config.toml
n_layer = 15
d_model = 96
n_head = 2
n_kv_head = 2
head_dim = 32
d_mlp = 384
vocab_size = 3269
activation = "tanh_gelu"
norm = "layernorm"
norm_place = "pre"
norm_eps = 1e-05
positions = "learned"
qk_norm = false
attn_scale = 0.177
bias = "all"
tie_embeddings = true
parallel_block = false
init = "normal"
init_std_qkv = 0.051
init_std_o = 0.00933
init_std_up = 0.051
init_std_down = 0.00933
optimizer = "adamw"
lr = 0.00355
beta1 = 0.95
beta2 = 0.99
weight_decay = 0.08
lr_head = 0.0084
grad_clip = 2.0
warmup_steps = 283
schedule = "wsd"
decay_fraction = 1.0
decay_shape = "square"
final_lr_fraction = 0.0
batch_tokens = 16384
seq_len = 256
doc_mask = false
train_tokens = 107300000
steps = 6550
dataset = "wikipedia_en"
Each number is 50 + 12 x the weight over its row's rms, rounded and kept within 0 to 99. Layers, rows and columns count from 0. The size before them is the row's rms in percent of the matrix's.

# layer 7 MLP up, 384x96, rms 0.194, rows 281-353, columns 0-95
113:44 57 48 45 55 27 46 48 57 64 49 46 58 58 55 25 72 38 40 37 58 56 12 15 47 60 27 73 73 33 47 60 53 57 61 49 47 50 61 49 35 51 44 60 63 51 59 72 52 52 43 44 57 52 60 46 57 61 45 51 63 53 25 54 66 61 35 39 60 49 50 54 43 28 46 37 52 49 37 42 43 58 53 50 56 42 46 72 53 63 34 57 37 47 61 69
105:50 57 56 56 55 49 43 57 24 27 39 57 45 25 85 58 75 59 55 52 63 46 33 51 41 34 38 51 40 65 47 43 49 45 40 51 59 57 24 43 38 71 31 47 39 39 67 73 58 53 47 57 36 56 55 51 63 39 31 59 32 61 27 40 45 65 57 51 58 58 55 50 32 52 49 44 40 55 63 60 50 42 45 53 43 27 42 36 54 38 52 34 56 61 66 50
087:56 60 44 48 68 37 45 25 53 62 40 60 46 31 51 40 48 65 32 75 51 58 42 45 46 45 38 57 49 43 66 47 40 42 46 44 54 64 40 53 58 55 42 48 76 38 61 46 46 59 55 52 54 35 60 53 40 53 36 18 54 54 65 51 50 68 51 43 56 46 59 62 41 67 68 38 32 72 48 52 48 16 39 74 58 29 68 64 47 45 58 71 56 57 64 56
110:85 60 50 40 62 51 38 56 65 68 42 45 41 29 70 36 46 53 49 46 47 59 52 53 40 32 40 62 48 53 44 54 59 44 40 57 47 50 54 43 59 45 23 70 34 36 38 60 18 50 42 59 24 50 65 37 70 43 54 46 68 70 47 63 55 58 58 46 47 50 34 45 31 44 68 48 51 49 37 45 54 42 37 59 48 36 49 78 62 50 45 53 48 43 74 56
109:63 57 46 41 49 49 38 25 32 52 53 61 56 60 68 29 62 45 47 61 53 49 49 32 39 48 49 38 66 64 53 46 36 49 30 37 52 60 59 47 56 53 34 68 37 19 50 53 46 52 74 48 44 61 60 59 50 51 50 55 38 77 62 67 52 65 74 66 56 49 67 44 49 61 45 23 25 59 55 49 46 24 51 76 48 69 47 46 43 58 49 48 50 48 49 59
095:75 49 44 80 73 49 60 46 48 45 33 53 58 44 53 27 47 56 41 57 45 46 43 40 36 28 36 61 57 61 47 44 54 32 44 51 43 52 62 30 52 51 46 54 53 35 46 47 54 47 52 51 63 36 85 62 47 65 32 33 40 85 24 65 51 44 52 49 40 44 54 66 53 62 59 31 35 60 45 71 37 50 50 46 63 62 51 65 47 50 50 62 59 58 58 57
099:69 56 52 84 52 45 62 51 69 42 63 51 48 41 56 69 53 55 44 40 60 30 71 60 65 35 54 42 49 70 52 58 64 80 42 74 46 46 52 41 40 48 40 27 60 36 52 59 49 56 45 58 48 31 54 75 43 52 39 44 39 56 51 32 52 58 24 56 40 57 46 60 42 30 51 43 47 67 57 48 30 55 61 50 34 37 42 60 51 31 57 45 49 73 58 56
094:71 51 35 41 60 52 42 31 34 40 61 47 57 68 53 32 68 49 34 47 30 43 45 51 36 37 52 50 65 55 57 62 29 43 39 64 58 52 74 48 70 30 39 54 53 32 33 48 51 46 60 64 55 43 47 71 43 54 68 48 37 61 49 59 57 55 65 46 54 49 63 41 38 62 52 36 48 61 47 59 49 35 61 41 50 80 61 71 31 56 70 67 27 45 47 59
089:35 63 29 53 54 33 69 54 34 61 40 39 48 26 63 54 47 43 30 56 57 53 39 48 34 56 44 68 46 64 76 49 42 53 44 63 77 88 65 38 55 58 37 36 61 43 54 46 57 52 63 39 50 39 66 65 48 44 33 44 41 37 57 48 43 65 32 60 58 43 33 72 36 53 53 49 43 65 41 65 31 56 64 58 64 48 53 50 48 43 48 60 52 34 50 59
103:37 65 48 58 34 42 61 43 49 45 55 39 47 36 48 38 40 47 53 68 69 52 45 46 25 56 57 54 51 30 57 70 35 43 48 60 35 47 42 31 38 73 07 55 38 57 75 55 63 43 68 44 50 48 52 52 43 57 47 57 39 27 51 45 53 65 57 41 29 31 45 72 42 63 75 70 52 41 46 58 55 55 44 48 75 47 55 42 47 45 52 49 53 61 45 50
115:43 52 21 59 41 35 51 46 45 39 49 50 50 45 59 66 57 63 44 49 47 48 48 43 30 35 42 62 58 46 60 53 54 56 58 61 67 56 32 26 45 55 39 63 36 44 68 69 50 31 39 44 47 48 59 60 43 71 49 52 53 47 57 55 54 59 53 53 57 12 56 80 49 41 69 40 67 51 29 55 32 56 38 57 74 50 44 70 62 44 45 57 47 57 40 78
093:40 73 56 48 46 23 36 63 42 52 56 45 41 21 44 40 49 68 50 42 52 59 54 41 42 46 61 47 52 51 30 53 55 54 53 60 35 47 57 19 46 67 49 46 46 58 71 46 55 45 47 72 67 34 45 41 71 54 25 54 28 47 38 25 72 49 52 39 46 58 31 61 46 32 45 59 65 47 44 63 40 50 45 48 59 46 49 41 43 21 35 59 50 49 68 54
102:76 53 31 87 53 39 36 51 51 27 44 42 58 57 43 49 47 62 52 54 53 42 41 56 58 33 60 72 54 53 40 48 77 23 42 58 62 45 66 28 44 43 37 40 64 50 47 39 42 42 57 51 48 23 58 49 52 47 51 53 60 59 51 40 59 52 60 53 53 56 45 55 32 42 85 35 50 63 55 54 29 53 38 46 65 47 57 74 53 46 55 46 54 65 52 70
102:59 62 33 78 46 02 36 44 42 48 56 44 60 41 61 56 59 63 32 54 52 53 23 48 45 46 35 49 79 52 50 47 49 38 34 52 63 61 44 39 50 45 36 54 55 55 58 61 47 54 58 56 27 35 63 44 57 69 59 52 66 59 64 45 53 51 52 38 51 46 53 65 56 44 70 46 51 52 54 63 15 40 40 64 65 48 61 57 51 54 59 49 50 57 65 55
097:56 55 51 44 56 48 50 52 58 53 51 41 64 34 30 31 49 48 51 55 48 39 57 29 39 65 57 55 70 62 37 48 56 62 39 53 33 45 80 32 61 64 32 64 49 49 34 45 43 56 59 58 75 58 48 58 83 74 69 38 59 72 59 36 65 42 55 31 38 51 43 59 46 36 39 42 45 37 34 51 48 44 38 49 46 66 69 40 55 54 59 65 65 50 44 33
097:66 58 32 37 55 49 38 29 46 41 37 46 57 41 42 10 45 60 54 50 49 52 28 54 54 45 47 61 67 47 58 48 52 20 28 45 56 57 56 52 49 35 36 54 31 48 48 41 56 50 61 55 57 61 65 46 73 66 69 71 58 67 48 64 58 62 52 45 55 30 44 55 43 74 62 52 51 43 21 57 46 39 26 49 61 64 59 48 50 53 57 47 40 42 35 47
082:67 48 45 75 75 45 46 54 50 47 45 32 69 51 42 47 51 53 42 71 54 57 31 40 52 60 37 36 52 58 42 40 57 51 42 43 35 62 57 58 44 54 42 54 67 25 40 62 53 66 51 37 45 50 33 57 41 69 56 45 53 55 69 58 47 39 51 58 38 50 49 41 55 49 51 29 26 62 76 52 32 45 27 39 50 67 70 44 52 67 70 59 82 58 48 42
108:74 60 59 62 41 42 54 36 41 38 45 45 76 60 33 47 45 52 43 80 51 60 59 60 56 46 48 41 48 45 66 59 40 63 28 39 38 55 81 45 41 33 40 49 56 40 63 33 46 62 54 66 71 39 49 54 52 46 56 65 43 42 65 55 63 47 37 44 49 38 56 61 61 45 52 54 28 44 57 65 42 38 50 45 89 35 63 51 52 30 64 59 37 54 49 49
102:57 54 55 30 67 47 40 36 47 68 36 41 33 37 45 42 36 67 40 62 52 59 53 51 51 36 67 54 49 62 57 42 44 45 59 62 39 77 65 43 63 44 48 47 50 33 32 32 44 57 75 77 43 29 49 59 19 70 55 48 51 34 50 24 41 58 45 50 38 44 30 62 60 52 58 58 58 42 41 53 62 54 62 55 63 40 68 57 48 43 49 66 65 38 47 50
092:57 49 33 54 60 53 74 50 39 44 45 45 58 30 67 66 43 39 41 68 50 34 58 67 37 47 43 23 64 45 55 46 63 56 41 71 45 71 32 50 55 43 50 57 43 48 53 40 27 60 46 56 40 57 44 52 64 69 58 42 65 42 43 66 59 60 40 60 59 29 43 59 47 61 67 55 59 56 45 48 43 53 64 77 45 34 49 49 43 17 48 46 53 79 66 50
081:46 61 49 51 43 41 65 44 52 26 64 75 53 35 48 41 58 50 46 57 67 44 32 52 59 34 49 61 54 44 34 54 07 49 67 49 63 59 59 59 34 45 47 34 36 66 66 55 72 41 59 51 60 43 62 47 36 37 27 56 30 48 33 42 35 56 39 44 54 55 57 71 60 62 61 68 45 59 75 64 39 45 58 53 65 40 54 53 38 42 55 52 35 55 51 51
103:54 61 64 43 75 32 53 52 32 40 60 58 64 36 57 16 57 34 45 50 48 54 39 34 24 57 48 29 51 73 54 50 38 56 39 63 40 45 48 50 49 37 24 67 38 58 50 51 64 59 47 62 60 69 44 60 38 59 52 73 64 50 47 47 71 40 52 27 45 58 50 44 60 60 31 52 33 38 49 62 50 53 30 58 52 56 60 35 59 52 59 57 64 33 52 46
100:35 64 41 30 52 44 57 36 47 53 48 45 53 14 48 41 43 74 47 55 57 66 18 48 50 53 30 46 60 47 35 50 64 65 55 54 63 68 58 47 54 49 49 55 56 49 74 65 45 44 64 62 56 49 56 43 74 67 65 43 72 68 47 56 64 58 50 32 56 56 45 63 53 30 41 47 48 51 46 44 28 53 28 76 44 47 61 36 45 35 51 62 60 49 62 53
093:51 62 32 55 34 50 45 35 40 54 39 46 61 35 53 54 33 48 56 74 58 63 38 24 54 59 34 38 46 70 43 27 67 41 48 47 35 50 64 47 51 67 33 51 58 26 55 65 34 41 56 47 68 37 64 56 36 47 68 25 56 54 63 52 57 37 38 45 68 47 31 50 50 46 49 33 37 48 35 40 44 62 53 71 48 44 55 56 56 49 56 57 76 74 48 53
101:78 62 43 73 42 52 42 31 58 37 44 44 52 56 73 52 74 44 40 68 64 59 53 38 39 62 47 68 46 52 53 59 53 40 42 43 46 48 60 55 50 51 42 46 41 29 44 73 44 32 53 52 15 45 39 57 39 31 64 38 66 37 71 67 48 75 52 48 50 46 61 36 51 57 60 47 32 67 78 40 45 49 57 48 37 62 55 56 38 62 53 53 44 50 53 57
088:62 51 46 38 51 63 47 49 62 46 38 45 45 57 70 43 68 31 37 61 52 24 44 56 52 57 58 42 71 45 51 45 51 43 50 56 61 68 47 36 65 47 40 79 54 40 32 61 58 49 54 82 67 50 47 76 36 63 36 51 62 61 40 33 53 62 31 22 42 36 73 48 67 50 37 55 44 49 62 53 49 20 55 53 47 46 47 51 38 55 48 54 35 40 46 47
104:36 56 35 42 65 43 55 54 58 70 29 41 44 36 48 24 52 39 50 60 63 65 52 33 32 66 45 56 46 53 47 68 22 53 44 50 68 70 67 50 57 28 40 44 47 59 46 50 67 42 51 51 42 65 52 43 47 45 70 63 64 38 24 37 69 57 29 61 50 47 48 57 55 47 40 39 40 40 39 73 65 50 50 59 70 52 68 44 45 40 50 45 30 57 60 39
097:59 55 55 74 57 47 42 53 44 44 42 50 49 48 50 23 86 31 27 35 56 43 60 41 32 41 20 69 37 39 30 64 55 60 42 78 46 56 75 62 47 54 51 43 58 51 49 57 51 59 41 38 57 46 66 47 78 32 46 43 45 56 45 57 67 67 60 56 46 44 45 46 46 35 51 32 51 55 70 62 30 40 45 45 53 47 49 56 55 51 39 49 59 63 49 56
095:66 66 30 53 51 46 50 52 62 57 29 37 53 53 48 26 62 41 49 66 67 48 56 38 56 29 40 48 58 35 27 40 63 59 58 55 71 56 69 66 57 36 46 60 53 64 41 47 37 46 30 42 56 55 39 57 37 38 59 49 56 51 49 53 62 33 55 52 69 43 75 46 60 31 63 26 41 48 37 55 53 41 55 57 36 58 68 58 53 20 65 60 48 60 44 29
107:43 49 43 53 78 48 43 31 35 77 45 62 59 39 57 45 58 32 48 46 47 60 55 37 39 41 41 44 61 62 50 65 61 58 50 46 44 48 40 45 51 78 43 48 49 23 55 49 26 34 49 61 40 34 48 57 39 46 61 44 74 49 44 48 49 56 65 58 43 34 38 46 54 37 57 48 46 70 46 50 48 27 23 71 60 47 50 64 59 70 46 62 58 72 68 67
115:48 58 31 50 56 21 36 48 50 38 42 33 48 37 33 37 47 52 47 70 74 54 48 45 51 61 41 53 71 47 65 54 35 61 40 42 44 70 64 56 46 42 36 44 81 55 54 38 45 65 45 36 40 55 51 54 48 26 58 67 48 50 25 61 49 42 50 51 61 54 48 68 73 40 51 32 57 48 44 49 56 46 56 50 74 41 89 47 65 51 49 52 33 52 43 54
094:48 57 45 38 83 44 47 51 36 65 47 52 51 45 59 40 47 53 35 34 40 67 44 45 25 33 44 70 59 42 53 33 54 61 62 55 48 53 66 27 50 51 60 62 45 39 50 81 58 31 46 51 57 44 52 56 61 73 39 34 25 52 43 73 39 45 46 56 36 49 44 54 38 47 50 34 58 50 52 57 35 60 44 35 63 63 43 69 54 37 63 64 36 58 57 77
093:71 50 56 53 44 50 63 68 63 31 47 50 47 30 68 44 49 47 36 64 71 37 28 37 61 55 46 56 64 64 39 53 59 49 26 67 56 69 51 32 57 40 38 59 60 60 36 80 61 80 53 47 40 38 71 67 51 34 38 47 43 41 66 60 55 37 51 35 47 56 56 60 52 63 56 49 50 58 78 53 38 48 47 41 52 45 52 38 55 43 58 54 35 37 49 34
104:48 58 32 62 63 39 62 48 48 37 51 52 74 50 53 43 26 43 44 61 70 50 23 35 56 34 47 48 62 50 58 39 57 50 51 63 51 53 68 39 50 49 44 58 62 58 47 65 58 55 57 28 64 51 41 58 64 51 43 59 49 32 62 62 79 46 47 24 45 56 49 67 40 47 63 41 37 61 33 59 19 63 45 39 58 42 56 44 51 17 72 48 64 43 49 49
113:81 54 58 66 82 52 33 39 32 50 48 63 48 51 46 23 66 47 29 56 36 39 48 47 38 23 31 50 58 56 53 63 42 63 47 57 39 43 66 40 69 45 50 48 33 48 59 52 50 42 37 78 61 52 67 62 34 48 47 61 41 66 40 72 44 65 68 59 42 46 47 49 39 53 46 49 39 44 51 55 39 44 45 47 71 32 50 59 52 53 64 60 40 63 50 46
103:68 63 55 56 49 51 14 58 54 47 04 41 36 30 54 41 81 50 56 46 50 52 42 39 51 36 41 61 55 50 49 48 53 37 42 40 69 49 64 47 39 53 28 49 44 33 60 59 57 61 56 57 50 58 71 37 57 71 57 59 75 66 47 59 64 68 45 51 48 43 38 43 32 53 44 29 50 47 44 46 40 53 61 56 37 50 50 42 55 50 43 34 59 50 59 61
097:44 64 41 67 59 18 39 45 50 46 55 55 58 41 47 46 43 39 56 64 62 61 63 45 57 34 44 27 55 37 49 66 41 51 16 50 55 50 51 26 41 55 46 39 42 62 73 39 42 62 48 35 58 46 28 46 43 39 51 54 44 41 58 58 55 54 49 43 52 44 55 58 52 49 81 45 49 63 57 50 47 50 37 34 88 47 56 34 42 32 63 39 52 78 57 53
109:62 54 51 66 68 52 24 32 51 68 37 42 38 55 33 69 43 50 43 66 68 52 41 38 53 56 43 53 71 52 50 34 32 38 45 42 72 62 55 52 60 58 42 61 35 41 34 58 52 54 42 57 43 52 44 54 27 62 68 55 61 76 43 23 42 57 45 41 49 40 57 38 56 39 31 47 63 56 44 72 47 42 46 43 66 50 58 70 52 68 69 46 43 58 49 29
092:32 52 44 60 60 45 65 44 29 46 56 51 52 41 61 45 54 49 46 67 47 52 33 66 55 66 63 66 52 56 54 50 56 75 58 55 32 64 48 31 59 72 39 49 76 34 58 66 53 59 55 36 44 27 56 66 41 45 29 40 31 39 28 45 43 28 36 61 58 55 51 50 35 34 39 42 46 58 38 43 38 65 56 57 52 39 46 66 55 48 64 67 69 57 64 67
103:55 53 52 52 62 42 40 43 40 48 42 42 47 43 62 56 69 48 49 60 50 39 45 59 59 42 42 42 46 62 44 27 58 75 53 54 41 54 34 66 64 69 41 55 54 30 37 78 34 49 40 54 45 32 51 60 44 80 65 43 54 44 29 21 43 35 43 52 51 50 57 54 67 21 53 30 45 50 55 63 63 40 49 72 55 45 46 56 51 56 67 43 77 64 65 56
083:41 62 67 54 41 51 46 41 38 49 42 43 42 42 63 61 44 59 47 68 58 52 31 40 44 58 52 57 56 41 47 40 73 43 34 66 32 48 21 42 70 62 46 55 56 51 61 32 54 34 62 70 60 26 53 52 45 56 44 51 64 18 49 57 54 51 64 27 66 37 47 54 42 47 68 65 75 65 59 42 54 47 64 38 41 44 65 41 32 39 40 65 59 47 59 35
109:31 58 21 70 71 32 60 40 52 67 51 46 53 60 41 50 52 57 34 50 39 44 60 39 35 34 57 45 44 51 42 50 35 61 48 71 58 59 72 45 61 48 50 47 62 62 33 45 66 55 66 43 58 33 47 63 52 51 53 40 51 33 27 53 62 29 48 38 41 38 63 76 49 44 53 19 66 62 48 55 57 62 67 39 56 74 55 53 44 48 56 46 30 59 59 56
099:44 59 53 50 73 46 55 60 54 53 56 65 43 47 50 16 48 35 33 46 38 69 48 41 27 42 34 67 41 45 63 65 54 67 55 61 35 70 57 31 30 40 58 65 57 44 60 55 64 43 50 57 59 46 62 54 26 51 33 59 32 48 41 48 56 47 52 39 61 62 53 48 48 50 42 42 35 47 49 68 32 40 54 40 65 55 44 59 38 51 41 69 27 36 63 78
112:60 52 57 46 60 53 55 48 51 29 34 57 37 48 70 41 52 63 44 58 45 49 41 49 57 48 35 30 75 62 42 43 35 35 36 61 49 55 73 35 51 49 38 47 37 28 55 59 42 47 36 63 51 41 45 49 51 71 36 49 65 74 53 46 44 99 56 68 55 35 37 49 43 60 66 54 53 48 65 52 37 45 35 57 57 40 53 69 53 47 56 51 53 37 49 76
093:57 60 39 53 59 20 43 58 41 51 50 55 49 34 52 37 48 65 46 54 50 58 35 51 51 29 34 60 54 54 43 47 52 57 57 61 81 51 43 64 34 41 50 50 33 49 36 37 28 38 63 58 61 30 63 43 69 55 70 21 57 63 53 55 48 44 54 38 67 37 35 62 53 71 66 30 65 49 48 50 47 50 41 38 71 52 65 61 41 40 57 58 73 56 67 54
102:69 68 32 51 78 24 36 49 44 62 49 53 50 38 63 45 56 48 38 55 59 50 45 45 34 55 46 56 64 63 80 52 36 69 25 52 60 64 52 30 43 53 34 59 44 41 51 62 51 45 47 55 39 40 45 48 56 56 59 40 66 51 38 42 47 63 48 69 48 50 38 71 66 45 61 37 43 72 63 50 48 24 47 65 66 48 56 52 54 68 59 52 50 80 51 67
096:54 55 38 57 67 56 27 40 48 44 36 57 58 42 62 44 49 48 44 66 57 55 56 24 40 41 32 48 69 51 39 51 36 42 43 53 53 56 49 37 62 64 41 49 69 40 62 50 38 59 56 59 40 33 70 52 57 51 45 18 61 52 34 41 62 64 38 48 44 27 66 43 56 59 48 21 37 71 70 62 41 15 49 49 50 52 65 58 39 49 67 53 53 58 64 55
111:66 56 41 67 45 61 43 58 55 53 43 45 56 49 51 48 38 50 42 64 61 35 58 31 23 36 43 52 45 50 63 63 52 50 33 45 76 58 50 06 67 53 45 58 24 42 41 59 32 35 47 61 31 41 56 53 53 52 68 49 69 62 64 32 58 42 62 37 42 37 53 68 54 41 67 29 55 68 50 66 46 59 51 62 48 57 51 58 66 53 56 46 37 59 40 48
099:51 54 38 70 64 41 51 65 41 43 34 45 62 46 56 57 77 53 35 73 48 31 43 51 61 47 41 67 67 26 54 40 59 50 46 41 73 55 20 53 42 47 48 75 41 48 39 57 51 60 53 41 50 37 45 60 41 54 52 68 50 48 75 54 40 61 46 28 63 46 71 57 55 35 47 43 51 51 42 66 27 43 70 48 43 45 51 52 43 75 61 58 51 50 60 30
100:50 53 59 45 59 52 57 53 49 51 47 36 74 39 63 60 62 46 38 49 50 50 45 51 53 61 47 41 54 48 50 27 45 79 36 46 40 59 58 44 63 51 40 30 50 42 84 59 37 59 37 51 42 46 21 47 59 79 37 48 57 45 44 51 45 87 55 46 52 53 46 49 64 42 76 58 63 73 71 35 40 35 55 44 62 50 62 46 53 29 59 65 58 47 51 56
098:35 65 45 67 65 40 35 60 40 46 57 45 49 37 46 48 48 30 47 56 42 33 60 58 65 49 47 49 46 67 48 67 61 68 31 77 28 49 50 56 61 41 38 28 58 57 33 53 51 73 41 49 48 35 61 67 80 45 53 39 47 70 63 43 66 43 42 57 28 48 30 51 33 33 27 53 42 57 43 70 57 47 48 38 49 52 49 48 34 53 57 60 64 55 50 39
090:41 45 31 56 67 46 54 37 48 51 61 56 66 49 50 44 50 85 29 54 43 45 58 47 69 56 49 66 61 48 47 31 30 67 48 62 23 49 65 71 63 62 48 45 57 46 46 60 59 59 73 47 60 27 75 62 66 55 24 33 51 37 37 45 54 64 30 30 41 49 63 55 67 49 53 48 46 54 48 51 59 41 67 42 36 60 48 50 44 40 39 66 49 48 55 56
079:46 78 38 44 59 29 59 51 48 48 63 57 65 33 57 38 45 45 41 68 32 57 45 38 60 40 43 53 50 48 36 42 59 49 55 48 54 43 44 40 50 50 57 56 25 62 54 37 39 37 59 60 80 38 41 50 72 50 48 43 37 46 25 57 51 39 43 55 39 27 41 74 58 52 41 33 50 62 27 64 48 35 44 53 54 57 73 51 35 32 62 54 72 68 64 56
090:43 52 55 59 61 39 41 54 43 65 47 39 57 47 38 40 56 59 44 60 52 56 58 37 61 52 57 32 54 58 60 54 71 60 38 51 47 39 54 22 61 65 50 58 62 46 50 37 31 51 47 35 47 47 56 47 49 75 61 38 64 59 45 50 79 54 63 51 35 50 51 57 37 45 39 25 34 44 36 47 21 47 22 48 48 52 51 40 73 61 66 48 89 38 59 41
099:56 58 62 42 77 55 41 47 55 52 45 44 61 42 61 29 50 41 53 50 55 32 57 33 38 24 35 38 67 48 64 43 42 54 34 57 39 50 59 56 47 46 35 75 41 29 51 76 47 45 41 72 49 67 53 73 60 39 60 70 63 54 57 53 80 56 40 37 37 55 50 40 54 46 37 54 23 59 45 43 43 41 68 56 45 50 38 46 51 35 71 44 46 47 42 34
118:55 52 41 56 60 47 61 25 57 60 23 60 64 53 75 49 54 39 39 50 53 60 34 40 24 47 51 37 50 50 40 46 26 60 45 52 64 67 67 56 23 66 46 66 54 30 64 69 66 46 44 51 59 57 63 58 47 42 20 34 48 46 32 48 49 48 47 38 65 32 55 61 50 60 55 39 43 63 57 54 41 46 47 76 46 72 50 47 32 37 45 56 53 53 60 47
118:52 63 36 78 60 33 43 54 37 38 45 58 72 41 52 31 56 37 50 59 72 46 51 49 34 33 47 63 63 66 50 43 44 40 41 48 54 49 64 45 47 49 41 54 39 41 53 50 54 54 68 57 53 37 59 51 64 70 50 39 52 53 50 48 87 81 52 48 33 48 43 53 37 57 54 30 25 60 56 81 28 41 49 40 45 47 59 53 34 43 58 42 59 65 47 41
110:43 57 18 72 55 40 57 37 57 59 63 53 72 39 35 37 48 57 40 50 63 56 47 68 49 64 53 47 49 39 63 72 56 57 42 76 46 68 41 43 27 56 51 32 49 45 64 32 63 47 72 50 50 45 59 56 26 41 68 34 33 40 37 52 61 37 62 52 56 48 50 49 44 58 47 50 13 44 57 51 41 58 60 60 41 42 54 56 40 48 38 70 39 43 64 53
113:59 55 37 42 74 46 40 48 45 37 44 46 46 48 50 44 39 51 47 47 36 64 22 37 46 45 57 50 57 69 58 44 26 43 54 51 66 65 61 10 42 57 36 60 49 41 51 55 64 42 52 52 49 64 30 53 37 77 54 56 49 52 52 29 47 51 46 57 42 68 39 40 40 58 39 54 49 47 51 71 30 61 22 45 65 62 60 69 51 48 71 66 43 47 51 69
093:74 64 59 47 44 53 07 52 40 65 41 50 62 45 39 31 74 62 50 49 45 50 34 43 51 53 41 44 48 30 34 37 71 42 31 32 69 57 35 25 28 57 55 58 37 47 48 50 31 47 53 69 65 37 46 41 51 67 66 42 58 55 39 65 55 48 49 49 62 40 48 31 44 38 48 54 43 55 64 53 56 39 47 56 67 33 52 53 50 68 45 50 49 52 61 51
101:37 64 44 49 70 34 51 51 58 55 36 41 58 48 32 52 59 50 53 67 56 59 57 30 48 55 40 57 65 45 32 51 44 63 47 60 43 54 75 71 67 43 30 52 72 60 45 62 50 40 27 61 57 43 50 67 57 43 59 49 46 64 44 29 91 61 49 51 35 44 57 30 53 45 28 37 44 37 50 70 52 41 45 37 34 51 56 51 45 57 57 64 51 44 57 24
101:51 68 58 34 45 47 40 26 33 26 52 51 71 44 70 36 74 43 48 36 46 44 57 46 50 48 48 40 55 58 66 63 23 52 52 71 34 61 45 39 54 56 39 43 35 25 49 44 56 41 57 56 69 68 50 60 62 45 44 48 38 53 34 65 59 60 46 50 60 55 58 39 38 46 42 49 66 52 63 55 60 22 54 58 48 27 49 45 26 42 45 65 74 59 48 52
118:49 57 40 40 47 43 53 53 45 66 43 50 67 65 38 28 44 49 37 43 47 51 25 48 14 39 51 65 52 45 64 26 50 61 60 56 81 63 76 44 25 34 49 65 56 46 43 68 63 59 58 34 51 55 48 52 59 65 32 47 65 53 45 33 50 58 75 37 52 38 66 57 47 59 56 45 53 65 45 60 55 59 50 59 60 58 57 52 50 50 43 59 42 28 35 63
102:70 67 37 56 55 49 43 52 31 58 54 48 66 22 40 48 48 45 53 61 53 41 54 63 61 21 32 45 36 49 55 62 63 48 37 51 60 50 46 47 58 46 51 42 44 51 40 47 19 42 34 55 62 24 54 50 64 49 54 40 47 57 64 62 43 36 53 42 46 57 36 68 52 38 65 38 65 55 53 45 39 46 56 52 66 32 57 70 52 44 66 66 29 80 71 36
091:47 68 49 43 62 45 66 58 36 47 48 44 56 06 69 48 63 40 59 53 56 36 61 57 38 38 52 44 54 44 42 59 63 41 43 79 37 56 50 56 40 48 47 39 49 30 57 46 45 55 42 61 52 56 60 59 79 21 49 60 41 66 62 48 80 48 53 55 48 49 43 62 35 48 41 47 49 41 34 48 54 42 45 45 43 27 45 36 55 17 45 41 45 62 61 47
115:47 55 38 70 69 47 55 58 34 45 47 61 54 36 66 39 71 38 43 56 61 62 56 27 39 36 25 35 43 43 54 48 61 59 39 48 63 65 63 42 51 68 50 46 38 49 52 71 48 41 56 68 50 46 53 48 66 27 41 52 56 46 67 72 63 45 39 35 58 41 57 41 40 61 54 27 42 58 53 56 14 37 46 46 71 64 38 41 57 41 55 36 54 40 70 39
096:38 60 39 38 66 41 30 40 69 58 33 52 50 43 56 60 41 80 37 33 53 61 55 52 53 50 57 67 44 35 59 47 56 68 60 71 41 48 66 57 37 47 55 59 55 46 61 56 58 40 58 55 60 26 54 46 63 50 29 48 42 40 53 53 50 80 44 35 51 53 48 52 42 39 47 63 57 54 38 58 46 32 55 50 44 15 49 69 45 39 33 84 42 33 56 55
093:37 61 43 66 43 26 48 44 51 55 44 47 68 39 42 62 51 42 57 70 49 50 50 37 47 53 64 52 32 49 50 48 44 62 35 45 63 55 49 28 38 51 46 69 43 56 76 52 56 34 53 45 58 46 47 55 51 62 60 34 66 32 35 53 65 29 22 24 65 45 45 66 49 39 56 42 42 46 39 41 59 57 55 54 63 44 54 43 40 57 76 55 58 89 55 29
100:39 52 54 59 68 60 46 41 39 63 54 46 44 47 51 40 42 57 43 69 53 34 52 25 33 32 36 32 72 53 46 20 47 58 49 50 68 52 44 59 64 89 39 61 48 49 53 71 51 35 50 64 41 55 49 72 41 49 60 36 43 38 41 41 44 62 55 49 58 33 59 42 65 54 52 40 53 55 44 56 45 31 47 46 61 68 62 41 53 37 82 46 59 56 66 47
110:46 60 63 59 76 28 42 40 27 57 65 74 55 37 61 39 41 63 45 57 49 58 54 55 53 28 56 55 55 68 81 33 35 39 23 39 41 56 34 39 45 44 40 43 27 38 48 45 42 56 53 63 60 36 51 55 45 58 29 52 54 52 60 46 52 64 34 51 62 49 37 61 49 62 61 62 50 43 56 63 47 42 61 35 75 45 46 48 57 44 71 47 53 38 55 74
091:41 53 47 59 40 42 31 41 43 64 42 46 49 33 55 49 59 62 42 66 59 53 29 51 54 59 63 35 42 48 44 53 74 66 41 59 23 49 48 47 32 69 55 59 83 48 66 53 39 63 72 39 32 37 38 34 63 81 34 59 67 43 44 36 65 57 49 54 51 42 45 38 38 28 49 52 47 59 44 40 46 49 46 54 39 57 53 52 51 64 50 71 50 70 55 34
111:47 62 48 62 65 23 32 59 24 56 40 51 44 39 44 45 69 46 45 55 46 35 55 57 35 47 42 57 46 47 51 58 30 46 47 48 82 60 44 59 25 44 45 38 39 48 79 44 60 54 49 64 65 42 61 42 64 63 49 49 32 40 42 45 44 44 30 35 59 21 65 77 44 49 50 36 67 52 57 63 51 62 62 55 69 53 52 55 42 48 48 45 44 60 74 50
104:54 65 34 61 55 39 51 53 48 50 44 54 65 41 50 22 54 54 41 59 52 24 47 56 18 37 55 40 53 48 61 59 39 42 41 62 60 70 44 27 26 52 41 62 24 54 29 63 54 46 69 66 67 52 51 65 48 61 43 54 50 43 38 54 57 47 43 27 42 55 47 61 56 64 54 44 38 52 44 77 62 31 62 43 73 67 51 44 43 50 71 56 47 57 55 57